Part of a small language model's weights.
Size: 11 layers, 4 heads of 32 (2 for keys and values), MLP 448 SwiGLU, 6.7M parameters.
Training: a variant of Muon for these matrices, 146M tokens, 8881 steps.
Each number is 500 + 25 x the weight over the matrix's rms, rounded and kept within 0 to 999. Layers, rows and columns count from 0. Numbers have three digits each.

# down: layer 7 MLP down (transposed), 448x128, rms 0.0409, rows 123-153, columns 0-63
# gate: layer 7 MLP gate, 448x128, rms 0.164, rows 124-154, columns 0-63
# up: layer 7 MLP up, 448x128, rms 0.161, rows 124-154, columns 0-63
down123:520490516477484502516528479508511498509513473508570499493508538491463502505567477480514507499497486510510484479502494522496509544456498484515552467527483520497482530508477452470521487495494491
gate124:518486494486473508489452508532495467512513475459502531487506513461481501535506494483514515499481479508493535507503495511504496513486509498529494555483522526490519501461509506488456503478492466
up124:536485493516500483489508490467536444442463517515457499522483504506491497494493532498524485431493488480492521499532477497457474501533500471499498480550505517512488525535514537449486522472489479
down124:502542506537497490536519494492502543525456507491507485473500491528514404475468486513467464496514516478475510490485525489479432529469489494469509509483490513438493488533483518485502483469464514
gate125:512461475481487517480450483499500487493478484484489498519480498467476506476539468530465515467529506543475487558459510446522529485498522457526504514489454487458509497503498478487516504432532555
up125:583539475505536491511515494518481486501517481496493504531512455519532504505519516483471525535469501544505501444516530484508482485468518483506508514470517478530462463505509467494490516533484474
down125:498499527519479523488470533510517484494464490486547485472481502513450505504497496507531452507487487507500510499456492498506510530465491515477485489535517549472470503481496468476462525434490454
gate126:512478504485456514507492522486506511530525442477514500546551512532515515499516499500500493498452495536519515501466480530490523491519529513492518466523528521511479529508493537501455480484483508
up126:512468493559469484510480549469465507472527464528516509528524510514462518494520457472517521498446545534523515551477499527510531498520501487475463496552472489473502520484482473537462497487486509
down126:486526476512469519481493536496494524506513476462470567476469531534470515509476513457513484474506458523486520527483453513494516523491510509490532535461522487528465516505526510505522508469485491
gate127:482490518520509459492537533502491498551486461533507504537516505484525494505498563494541494450475490483513506477514501490492508560512494511488496507528438525519484518449491553467484533478509503
up127:485483514521501483555490493506537496500525499456523506440524458450546485537523502488469479484532464515480444503468521517489493502466490468508534477460516447501517465518503513491473501489480491
down127:450521493495493480497509498515515510506518536467500476524531461548494441525429529513496477469497518536497512514522492488520485483502505496500508501508511529524516478447561524498512460491505525
gate128:544494489516459483484499483516464518540493511472471497517528565489450505538501496515518461486498499504466500510498470507521527515482532439508494540477497510544526497538524555532459522477502494
up128:471498554485453548552482490520471496493546538472490490520483480499520520512485465479482506515496481491494493518528514464511483510497493500476508459460475482469554500454503551506497471461458490
down128:543466431475509448493536500493511538515512487527483556532506487490435519529530511529494453527524497509533498484531479520487500477537472492517501500499476544500456503559522538520493504541527498
gate129:519532522477499493478554518509485502466466514502496505495448541531524498475536479514459500489483476519513447509481552507490518459500459514518491494490504508485541513506499513522460493487509557
up129:549470502498484522486467495483528505496483494540524505496519479497518556537463519558518488556478520497479487474512503553452512511457448487469502529496480491518503513495482502491527503549489497
down129:448499483495516461506535468481452523465499527510505479488524506472509524492535482495500506528466453559531486470485526468529504474535535497525504511452507495490514469517496488493505478496532508
gate130:528512474535554488485506560535549492503513496501535505548515509490473458484552479467505486512467514500477496526496497503529520460504507495505510515498489516506458506559478470503485469490471525
up130:473477482567471503469492526493498515485498520502504497527483509547506482506511499487480472444462522506508478496481541471495488511461490460515478510490465513531503488467536465477455465484515547
down130:545479534503488478486490516481504453526558495474469470514520485452495529492458492486530505520505479515493443521531471512503508521490470497492487525532539529492474494580503494535488519514491479
gate131:488504505495481487516512480545462542483492528492526523484526501505505464539508525537464523491445492486508511468482524510528500515478484468510516511484528498479504517527500489474485489465499481
up131:537494500504515473501533526499505482511527490534544467506496516490529508491486459504557482503552525520509516498547492483508518507514493482499512481521492530464459486496496466485531512492523475
down131:465541498491492510487480509546479530497491536510462554490489503508499507481501512504508513517429486478483519460513507489494492517487518520506472498493518501507509515473533500526523492499540506
gate132:495447498483516499477520512495507565503506485559514492507487468449505517482496483479484515528482501538494473445476476490508523503463481507466518494551474508468503445476477497470503505501551506
up132:509479499496483560512469520509494586497493516522507484508524475478444502478450503473492506515549495515525446497482509517490538463491487479498503555555456496480525488490493495495514537497515546
down132:496495458497469528454493508458479453519476524488468482524504494511470480466445479492502542481488490521482471470487498523497473536526492491451545509506484522537505485531483473517528514530515499
gate133:489508477505519489502475504508514483503533505455521483483477497528536464529531511484513471513473560480491488482492493496478475523511485528492499474509498514561517511464450528486532527509517481
up133:505544477548467466495493499508524477540548485476520491518520533489495521456510486533478508522500461476484498464496495497488516487512523504511450530425475470504505522455533493506524501512495462
down133:513507454510498516521497479517466496451522506470548507490500541486552472490523534483509498500471527457526493542495515492488500512508482495520533499504509519496509472570444500468503527469515503
gate134:484459501492528491492494451517513479500494501495517493542509513495450530475519501494523463526499495432457530522465469534540477484513514520451505489526500461471540477446481516522502521480494454
up134:495508485496507536481507503487441463476479504466524509497492482525480469466463519458470493489495518523508484498494492476511502521516484474525532483453497477503487501463517494473513505500564506
down134:535538519496469478496493448482513491510512446499478482534547531473526485522486471531483473477522502493516499492489508477479477494511487525505483487522512527529522489523512497481496509517523535
gate135:474497518508462439537501507506506493495511482532534535539488516489517490513477479515501473495522521492506490516485515469508494484505504514538485520529504506520477523521487474502490483521530517
up135:461526477520477523490486510524494475481498488475482520511486480501513491530455499513514483470484503478538492553485516476523487494501503518487477523483507521491479519492466458495508480517481538
down135:521477506481543493522494484452494521467479522507490481496532509505477499485463526510523501536462534470498479491509499534477480508511468519511528472475467502509509483517513513493498547464481470
gate136:548498523489498482500470501465516478513497480479525479459509447495475534513512479538472531480511520474478520504518484528503521433486503493479521496521508484491473451462505565497458519494487490
up136:518518505502473500472506516536491507494520496503487503494519502515566485512452526489533526530496498518525466504522469497480514463483516513502531482542508536493493463503485553523549495552492518
down136:466547476465521517503510510464502476482459476483471476510496514489493537465460533479480503514530486495483443558472500509500499465431469494510502503554518528499492522396459505493507468513523459
gate137:517490510525517507531476481494510464444463496527524495497549544487490489489479470497477536541462508442462494510478508494529498494557502475499472544565487543499475507512501531506494519503550468
up137:472501496516513523476468463494518458455495495514469512459494468473499533484492531508525499484505529458465509507520533498485502494515493458498527504517550527501488536539520482511517518477510498
down137:476501508521529500512478515538512510493499500477507533532469503471476494520511534512507499535491511511463510494500488493498512509459502500515514459494552511488487486466484489504473471498508538
gate138:503505487537509522508484521495518511477495485476515527501502494528534487514531548495490500510500504460522538514467502490520483512559491503497469477448517544496512507491529474495493531483528498
up138:485497514541492485485486508513511494504487508464494494479493488520504482540546532502509515513497532434543514495505491491492461482488512537504498516465486604528499518483502502511494475497490514
down138:542469486486453484496512503495516468532494489504518511476510468485472531529473494526502518494540483512519533458508479542486484515510514525517514491478493519537493481468502459490460508543487498
gate139:515531513522532510481498512500506496492495491479522487514471501487479464516497465469494507479509464490503490511476500482534487484525523476529478516506495496478482481496522509525518489466480513
up139:501528462495495540461480509488478461551497472476525467469521487501480460522529471466491503491494508525500499512479485478550489509526528486526495512525492481516483507492548466514494493483504521
down139:499510499489503496500520450470477494535489534497511489499527508473486547508533471468505502484519536522485487549510492497502470527513486538469542487470492538524498514536498491501490525475483579
gate140:536516461511466511485525528495513527533479518494514482479524474444493507507468532479502523530494459542477512500500468544516545451520509520519518505480502525482503483475525544453535446517486479
up140:464485481504500551480495537472485458553494501498512495491513533464503512519460517510490543493509517494505521468540478536532510522484509506476550469470498498538511508545506469483535493542458542
down140:412527484478454527496475539477522491486483518541506511481489473492554508516506523470503523498489553554536505476530436493491457509491455521519497490467463498484467554476506481525521477562471523
gate141:517501486499539479496481507519498475473491494515483508514529509518540523508514496469511493493488490511489504498479523474478569524490451508503451494497551499499484534462450485519476513519512469
up141:506497529523473484504515472503460539497500467486529457484483531471502492510490447554500541494526508461515511485510471547492429501518512499503542500486495516506490485501500512451547499480494495
down141:494496493479507520492511526522485517488485510517527507551512512481519502512520484478459515483495487506433495517526516497466468501459515490475504482498537503480493477531458520483467450513502482
gate142:510506518472490491518508515528521491511535478495527491493493563527519518473486500537480509507475527529467475494479492517463516503540508524483536517480541499511516498516535505506508497501547538
up142:504509522544470487517488478454487503465513505519541559512533464515485520466508485496494485536554519556498543488499518531504537499514506488509514507544488501496475489518508487550478531548490521
down142:532505463494492529531506506505506469491502505491521515472476462522514464464489466469476475484510511480487466464497512470533534493488548493505482513496518480461463498553496502547494468438505528
gate143:501512506561522486544525520500473566511518518542526518510497536510506516502501541511496482502510455493500496487538520524519527480498492499484524561512530538484497498482500518520518522523502505
up143:499480506508488470467517521491492509485482477514530473511521540488488548533496540522528482512521511533510507500483492464538444480507486526549473490496468536502486475531506532469505519503512507
down143:536486516503499450499529538513483490545508466446487482506505518492538509465461547518471482571423482517527522522488517526499508504528493476518531470507535484502511519465486494508468488488523494
gate144:509469510493504510506488506505469435498537484501511517537491509545510459497450534537473488504515542432540502508509492539467485473523533504524487468491495496488484528476527521484518487464498487
up144:503494514510489529495490496510499480479472442488502503483547481493468491490492461498495535480501467530520511484476498527497482532477483503490496523520478519481506511472494483556503512529454518
down144:548462471447507461506511488487480484495504503518483515499485494503495518457505500533465500523499492516448512507503514445489526517524502458471536480495487475465517508513516486483503489482447487
gate145:487487511521504566498510489470480527516490499522533534500447480547516450531538496496462471519440496478533545512486486509448517492512567511482502485466458491497508480509506513501530473467557482
up145:516542491512494491526498505519477521464505468511527514496525506479485527469534500495542527467539520487476491506503508461574508514529502510490456480481520491476508511501484473546555498493532472
down145:529483505490500493491491472539482491515532546483460482439513498466498511466472478475475484492445525511549488511490515499526517580472485531493486483440540483492500491484476524503510504474493486
gate146:479490544499493495457522468504525468514528485519556491494521492451478510537498519478511535475514502548508489491507520489517532463509533500514544525485484501582484497492509505538494470470457460
up146:465452512484500483480506516492507516501476542491499519443541556508533540482517485461536524500548445548508513485487511506487495506486518584505508497450488492483531507478493508528461483493532493
down146:492525507532461546477462513553494494487479467517505514483525544505511489494470568472484450483493469462526530509496498485474547500505479510529506525516532470509483501542520525511493531481458521
gate147:510489469452497496483476481517534539526509537543444494453531496514496511490501505493479458537478510501538521465536480487520512518491476482503507497525508484522511478496436525487441498461455494
up147:524475486489489507488546476534519514525523479508494454469553475498489497482530550494505499485484561535494532483493511485544518525493504504483528496481540529499472536464547510518517541484522510
down147:473517497472470469475519516456500518481499493495542460501482464516514504509498488542519534484541491477481465486507515456488477481520514532549530505480460485519493539479518494502511491518498506
gate148:524506527511490509518519516433507514542462491466444494517558512470500490499505527511519516521502456488508466486489503517505491474499502484506511514541490486499488465519504509490511474544486496
up148:479488514518513492508481467518531454519511471472490508494514460513450500518456504514516484480486538523527524522477529490453466487475495491515541522479529515505493472490494567530485502505480491
down148:502509489472488506517517477470467480451467479507496493487524529488475517465507486501475496494488543461494455524507497499531517517526488537492505505513536501455506495490502493525496518566525523
gate149:498501521489538537484490487522498478526523494511464521469475499520459502480499511485518478506500491500520469485512483523477504498497488491487495492485507482547505492510515465527470474504536526
up149:503495537517515488462486484511530489491488488525474502476515482463521545484524498501466506504454486535491512438528529496508543495485526528460510472470500545516523490524490509531478495491492533
down149:536514534489460535507455493495485483514497493490464520470523517467497500484518484495497509511449491487522529522481500488514492510569508502554477501504492499465477483519482506539485529497467499
gate150:531522478465454475510514484488479496508472511460513481529540474466526459492472495530476492480507505509458491502481508479494544519545483551533471448525478520471489464493514511490487540455496467
up150:491503514503513492446484514502526491538496467533474483485515501490534572522522517537519506479506539515496480484500471486485440467500515474479518523511454469493494522492464541475528531529510512
down150:523488498513488443501500480527478477471514516499494506505462515532556530502488461501493469536501533454465511514476514497538487469534496451535484505498469467493463524450484516458471528476515442
gate151:492458446498517521524492479476552504500537497504488507458513488475546489540564515518535494507538519507506491515521512514501523484481478483506481516486515489509517475481478488499522455486556522
up151:502484504468477492479522491483484485485462493489538528478529511497517540482484518484479503511503475545488481492504492467478519507499489517514497496458504492467563487531506486463467523488499519
down151:503536464528467515553481477484522488502450449543481491507509525482505483514489523507488485542485511478474504472530505468505485522446537515504505526528470493499507506536546486516532492451508506
gate152:500503486515477509422504560457474527470502501506520461540535478467500487504500489461502510530470512505550511469525527476536498522488522486507502499517465528508511482494524528540500521511483507
up152:474489490514471510563481511474532494512506507488482496515461492436470511553418528467555512490483457497485523516494498518522524484458480511522488501452472542502502513533545500467438513512492480
down152:506484513497487540541500529567523569454483506512525478488502525517468484470453519461464502489508503499552508525533508491478504511507489478484533483501495510472516482496481541535524494530461490
gate153:531522492506511511522487562533524504514532446500515475485496481481530477521475478456481490509490460538504531526495539500473508498508498511502479502509458490469475489475488489508499446515495546
up153:500474484451485484536506507535533550532551442493479498496532489463487462520474491493498492512484469528523516520505531530506499496485516526488512519479467457542459525475511479504521497522544504
down153:450498492502564472515481532517537487510507480485530495511521504474510488549473510492491516506540482534505478481491502505489466471477549536471500519496457466532535497504491510504515519502482527
gate154:489493526514479514475481505549502472501509517481501514518491521497481489526556502485502479475508477510546509540482498457505486527524469518482496513475497492459512529482502465522494516514531522
up154:510488505455480506501499522485509507519481489494491503497482505534483526513481446503515491493479523512497511498488544501526507481488502536471498507499469480465499529506517474452515498508475511